python train.py --d_model=192 --n_kv_head=6 --norm_eps=1e-05 --attn_scale=0.177 --parallel_block=false --init_std_qkv=0.0361 --init_std_up=0.0361 --lr_head=0.00576 --warmup_steps=217 --schedule="wsd" --decay_fraction=1.0 --doc_mask=false --z_loss=1e-05 --train_tokens=318200000
Each number is 50 + 10 x the weight over its row's rms, rounded and kept within 0 to 99. Layers, rows and columns count from 0. The size before them is the row's rms in percent of the matrix's.

# up: layer 5 MLP up, 768x192, rms 0.0863, rows 238-284, columns 32-63
# down: layer 5 MLP down (transposed), 768x192, rms 0.0788, rows 238-283, columns 32-63
up238 110:53 55 33 42 55 26 56 55 46 27 53 39 48 34 63 31 52 49 51 41 37 42 55 45 53 46 54 56 42 49 75 56
down238 100:39 46 46 46 56 46 48 70 49 65 60 41 40 36 46 53 59 64 37 45 63 40 49 59 45 60 32 57 63 44 45 45
up239 095:44 27 51 47 56 41 45 51 60 42 48 71 66 52 55 50 63 50 59 55 39 69 35 49 62 59 39 63 55 64 46 53
down239 092:53 48 52 49 36 48 60 45 46 59 55 38 48 57 54 46 32 44 41 46 46 36 32 53 51 50 38 35 59 28 59 51
up240 072:46 45 44 34 32 60 26 37 55 54 69 45 54 69 29 50 42 55 47 45 34 84 51 37 47 55 65 50 62 57 46 54
down240 079:35 66 54 57 56 44 52 38 61 49 62 64 48 42 53 44 54 52 39 51 36 40 29 40 54 49 50 56 47 52 53 54
up241 082:45 50 58 51 52 49 35 52 65 52 47 49 41 55 40 49 31 44 51 47 59 41 28 28 63 46 58 47 55 56 39 60
down241 085:52 34 39 43 62 44 53 56 50 44 50 58 35 40 47 59 60 56 32 40 44 33 47 62 81 44 49 46 55 58 53 57
up242 072:46 37 53 42 49 68 36 37 61 38 68 47 46 51 34 61 53 49 52 56 38 51 54 46 41 56 48 47 51 46 43 83
down242 074:54 52 64 53 51 38 70 49 48 40 45 56 47 45 70 48 48 44 37 50 54 29 52 43 66 41 70 36 49 50 45 42
up243 108:50 40 45 69 56 38 42 46 61 58 61 37 70 38 48 55 42 61 49 58 51 50 46 43 67 69 60 68 51 73 58 61
down243 100:55 52 51 25 49 47 36 44 36 58 51 47 50 53 49 52 64 58 48 50 59 59 64 48 51 47 56 41 44 54 55 37
up244 115:53 44 78 60 42 48 33 54 55 55 46 58 47 48 44 49 56 47 36 68 60 52 55 46 51 47 45 51 46 48 46 60
down244 109:39 57 59 39 58 44 52 59 42 37 58 46 51 34 82 39 46 62 49 40 65 71 45 60 73 41 40 61 43 62 63 47
up245 081:45 43 36 37 50 42 46 39 35 44 81 78 46 53 43 43 34 53 51 33 38 64 65 50 48 55 30 52 48 54 53 37
down245 083:29 61 53 36 59 47 43 47 32 55 58 54 53 48 62 65 49 55 51 45 38 42 52 53 43 44 53 55 38 47 49 49
up246 072:45 51 55 53 55 56 44 51 48 45 32 42 55 39 52 62 57 43 72 59 49 70 57 27 32 36 36 55 33 60 53 54
down246 082:44 59 53 60 68 49 56 48 64 42 53 63 49 38 50 41 60 49 52 64 46 25 50 41 53 38 53 42 48 60 59 57
up247 112:45 47 58 53 62 52 45 39 47 64 66 60 50 52 73 61 47 70 54 56 56 51 56 41 45 39 47 65 46 68 49 50
down247 110:63 63 51 66 46 55 51 58 55 51 31 64 46 65 38 71 46 50 49 50 47 56 48 35 58 56 63 40 46 65 60 42
up248 118:42 53 40 53 48 55 56 66 61 50 55 70 59 55 43 36 41 43 54 45 55 45 37 49 48 56 47 48 42 61 56 43
down248 114:45 60 39 45 53 37 45 50 44 47 57 46 48 50 56 38 41 44 72 41 51 51 54 61 60 73 60 58 76 35 45 45
up249 108:33 54 30 44 63 54 43 58 46 43 48 69 37 35 58 55 36 45 49 54 68 56 43 40 41 57 62 51 44 58 46 65
down249 109:38 48 67 60 50 36 65 58 69 29 55 56 59 67 51 59 44 50 57 27 40 35 55 63 52 54 39 61 64 41 54 37
up250 097:27 44 53 45 53 52 42 41 52 53 55 41 69 45 60 57 39 52 50 40 62 38 38 51 55 56 60 66 35 50 60 66
down250 091:66 55 52 58 54 38 58 40 51 57 53 54 54 44 48 61 41 58 47 56 45 67 60 52 51 33 55 48 45 52 57 45
up251 102:36 46 52 50 58 61 42 47 48 47 50 42 57 53 49 56 46 52 57 43 36 50 46 42 47 47 63 57 37 63 59 46
down251 096:57 49 41 43 32 50 47 63 59 50 42 46 58 54 50 51 61 56 69 45 64 49 47 46 55 45 54 60 40 46 71 60
up252 114:39 52 59 43 71 53 47 52 53 69 55 65 60 63 52 62 45 62 58 58 42 61 44 33 41 59 47 57 58 59 39 33
down252 113:50 44 54 51 65 50 50 62 43 51 58 48 50 56 42 53 58 61 56 56 46 52 50 53 35 64 55 44 43 58 54 50
up253 116:42 44 69 63 55 45 52 45 66 46 61 52 53 41 57 60 47 42 49 59 50 44 35 50 46 73 56 62 32 48 61 42
down253 106:57 49 54 48 56 45 49 43 60 54 65 40 56 63 49 55 37 18 53 55 47 50 33 53 43 32 53 62 63 56 48 40
up254 110:45 47 48 56 43 47 41 44 55 46 46 45 45 56 21 62 35 34 42 44 38 52 41 46 57 62 35 70 49 39 48 44
down254 114:48 75 53 46 54 57 39 55 67 33 48 24 33 44 58 35 64 38 43 62 38 56 52 38 59 30 55 39 42 73 34 45
up255 085:59 41 43 56 49 46 38 57 47 61 64 49 59 73 47 58 44 78 41 53 40 41 37 37 43 53 38 31 50 44 45 51
down255 090:38 52 43 60 76 51 50 48 60 52 44 49 53 59 45 45 53 42 48 41 57 37 57 48 49 53 62 43 45 52 50 48
up256 105:48 36 45 57 69 65 63 71 60 45 54 47 46 60 63 52 52 48 52 52 58 43 42 48 40 60 41 58 41 72 37 37
down256 103:58 56 67 63 46 32 43 43 64 53 40 36 60 56 55 43 40 49 35 51 40 46 55 45 57 43 30 46 51 55 44 50
up257 097:35 76 69 36 66 51 30 44 38 69 68 45 34 39 40 67 53 47 49 59 58 44 44 69 53 58 41 52 49 57 59 44
down257 089:50 46 52 53 52 41 52 43 28 38 51 24 64 53 57 47 36 65 52 62 60 49 43 57 44 48 54 26 48 75 58 41
up258 097:42 44 39 54 61 47 31 38 57 65 76 49 51 59 63 54 39 74 35 60 48 40 52 61 56 55 53 47 59 56 54 48
down258 085:50 37 49 47 54 58 52 54 36 57 56 69 48 64 42 91 50 48 63 50 55 47 46 44 34 60 32 63 42 45 53 54
up259 101:63 34 59 36 46 69 40 55 60 47 52 50 69 44 23 48 48 47 40 50 58 63 49 40 41 49 56 50 48 46 53 62
down259 094:47 62 30 52 53 37 52 52 48 68 52 49 66 48 37 58 27 43 54 38 52 41 53 63 56 24 49 59 60 42 55 48
up260 096:49 43 57 53 58 63 43 40 61 76 61 59 41 49 44 52 41 52 55 55 58 65 52 42 65 44 58 63 44 70 71 62
down260 102:60 62 50 50 39 43 49 43 36 58 39 45 62 56 49 53 50 50 53 59 39 53 54 61 56 55 72 48 51 47 51 39
up261 092:51 39 57 55 34 42 44 63 52 69 54 70 64 63 35 50 51 67 40 81 58 62 49 53 63 49 46 39 47 60 61 62
down261 080:54 51 49 46 62 33 65 53 62 52 53 56 45 61 35 49 46 40 46 18 52 39 47 54 51 48 45 67 44 45 53 57
up262 066:55 47 55 43 43 49 50 66 49 46 52 50 47 37 55 55 50 42 50 56 52 84 58 34 47 64 54 44 51 45 62 43
down262 076:50 56 48 31 60 49 68 66 54 41 31 58 41 61 36 59 72 47 48 49 44 28 63 45 43 40 50 43 59 45 42 43
up263 087:53 58 56 54 56 56 57 57 60 56 46 58 27 45 43 43 60 53 57 62 53 59 52 53 39 59 52 57 52 66 52 32
down263 085:56 57 59 50 44 41 48 47 44 52 55 32 48 68 54 38 55 52 42 52 55 48 64 44 51 33 55 34 41 60 44 52
up264 109:48 56 44 49 41 49 40 62 48 47 62 42 66 52 70 59 47 60 73 44 57 40 50 38 41 42 56 64 50 50 56 56
down264 108:44 38 60 72 48 47 50 66 52 51 49 66 33 53 51 69 59 48 50 55 46 53 48 49 58 52 55 44 51 52 49 31
up265 090:53 47 65 60 47 46 61 56 55 50 44 41 66 43 56 55 53 68 54 63 41 52 45 56 56 44 31 38 54 49 46 37
down265 089:46 61 40 57 52 41 42 61 44 42 62 34 65 75 44 53 40 38 52 37 59 45 60 43 62 43 34 42 36 53 55 40
up266 093:52 48 42 41 49 62 30 41 47 50 55 57 70 57 64 45 58 68 52 51 34 52 54 34 40 48 50 64 41 62 62 50
down266 090:30 42 67 55 33 44 56 56 51 33 57 54 41 34 58 33 60 59 57 51 49 29 39 39 65 42 50 41 70 58 55 53
up267 122:45 55 49 49 77 54 48 43 56 50 49 53 64 52 48 43 33 49 67 47 35 48 39 45 61 51 40 56 46 53 53 59
down267 118:81 44 42 47 39 31 60 40 52 59 38 54 48 57 46 59 46 47 61 53 49 59 64 59 28 35 38 53 43 64 56 45
up268 086:68 64 47 62 59 45 51 53 46 50 36 58 61 48 40 60 42 52 38 56 49 64 51 49 47 72 28 47 38 52 49 47
down268 085:40 50 45 59 56 42 55 50 56 62 46 48 37 44 38 41 51 58 54 30 45 37 63 42 49 51 33 63 54 55 56 51
up269 111:42 46 61 41 68 38 57 54 61 40 53 57 59 53 51 53 54 58 45 51 44 62 44 29 49 49 41 75 72 55 64 50
down269 104:54 47 47 42 65 46 42 57 45 63 45 52 35 71 62 58 48 39 48 35 55 56 55 48 64 50 44 38 52 51 50 52
up270 099:38 42 44 39 47 60 44 48 78 67 58 67 51 42 57 62 52 43 50 62 41 62 26 50 44 51 52 43 38 53 45 52
down270 104:43 51 50 40 55 40 46 56 41 39 42 47 61 45 44 54 41 45 27 58 56 44 55 64 45 51 40 37 55 46 55 63
up271 118:44 60 33 30 47 48 52 62 54 57 59 37 51 55 50 49 31 38 59 52 46 50 42 42 50 43 48 56 41 58 66 67
down271 121:49 46 56 55 54 33 70 53 46 34 41 48 47 53 44 40 48 35 58 58 47 28 52 35 34 52 62 82 68 41 59 48
up272 101:50 43 55 46 56 45 51 42 57 57 43 58 54 52 56 53 41 42 43 51 49 42 24 42 46 49 38 66 30 41 65 58
down272 093:40 44 59 37 63 38 58 54 57 57 70 33 65 42 42 31 74 43 50 50 53 38 37 54 52 33 59 59 40 41 52 46
up273 115:60 54 56 41 63 53 38 63 64 48 55 45 54 71 53 40 49 57 36 56 43 45 50 42 47 64 45 54 52 42 41 35
down273 122:54 58 55 43 37 48 57 44 51 46 60 41 50 46 54 51 47 55 39 56 55 57 63 47 48 48 36 45 54 43 50 52
up274 108:28 49 29 54 54 68 48 32 56 40 54 62 70 58 52 36 34 67 47 56 44 47 54 53 41 43 46 60 46 43 38 57
down274 101:48 74 55 47 55 52 42 59 41 44 66 67 44 38 44 50 51 53 34 59 48 53 58 82 46 40 52 52 42 21 57 43
up275 084:51 52 44 48 83 59 37 59 59 49 38 41 74 53 63 56 42 59 65 59 65 63 50 46 61 61 41 44 46 45 55 38
down275 089:55 54 46 53 56 47 35 45 48 49 57 31 50 45 62 30 49 37 40 41 58 35 71 46 41 34 61 52 33 43 64 48
up276 091:44 57 51 51 45 54 50 59 49 62 43 69 55 51 40 53 25 58 58 59 47 46 50 31 50 48 55 52 43 66 68 42
down276 091:47 63 47 58 48 38 55 45 55 46 63 44 68 39 42 38 56 47 50 50 43 46 58 42 66 17 46 38 44 49 52 56
up277 107:31 54 50 42 50 44 51 54 62 61 50 74 46 51 62 79 42 49 70 48 49 53 50 40 48 35 40 53 62 45 47 57
down277 104:70 51 36 43 38 44 44 53 55 50 39 27 45 53 44 58 52 51 50 50 57 49 50 42 51 62 79 55 44 58 46 58
up278 085:45 48 44 49 63 58 43 59 55 57 44 47 55 59 30 53 52 66 45 66 54 43 32 51 40 47 44 45 50 29 51 55
down278 088:42 43 54 59 40 45 44 48 59 46 58 47 66 37 57 63 36 44 51 54 63 24 46 56 61 49 60 49 44 70 29 42
up279 077:39 43 33 36 42 50 52 49 34 34 65 39 60 42 62 51 59 52 52 53 46 42 47 39 39 38 54 40 56 51 51 67
down279 079:59 61 63 66 56 38 51 53 40 62 45 44 60 48 48 52 41 48 52 59 59 44 55 43 57 37 47 51 50 49 53 35
up280 109:51 50 60 50 60 59 31 56 51 49 46 43 68 56 51 44 45 49 52 51 43 66 54 65 54 54 54 56 61 47 45 43
down280 109:50 54 51 30 52 31 42 40 31 51 63 32 56 42 51 36 50 54 56 54 28 50 44 56 68 51 65 51 45 44 52 61
up281 094:49 59 58 49 68 37 39 57 42 58 49 40 34 39 57 60 53 45 39 70 41 63 48 47 27 44 40 51 57 51 65 26
down281 091:46 55 57 70 41 51 43 42 51 58 45 51 49 45 59 48 40 44 46 46 48 49 45 62 54 64 38 48 48 43 43 54
up282 108:51 59 38 52 47 62 48 38 62 69 48 44 49 34 56 52 31 45 73 39 72 53 48 44 47 50 23 50 62 61 62 65
down282 117:40 40 52 34 45 50 46 48 57 68 49 65 57 47 57 58 64 47 61 42 46 55 53 44 57 66 67 48 59 45 51 60
up283 113:58 61 49 60 45 51 50 45 59 47 43 62 75 49 51 56 48 58 51 60 31 50 58 32 53 71 53 46 49 52 42 57
down283 118:41 57 68 44 46 66 40 51 60 67 66 47 56 69 52 39 47 59 29 61 48 35 43 45 49 62 49 47 69 49 57 46
up284 120:53 67 49 28 57 45 39 56 51 76 63 68 43 53 47 53 30 45 68 57 57 55 21 45 42 63 50 61 50 57 57 48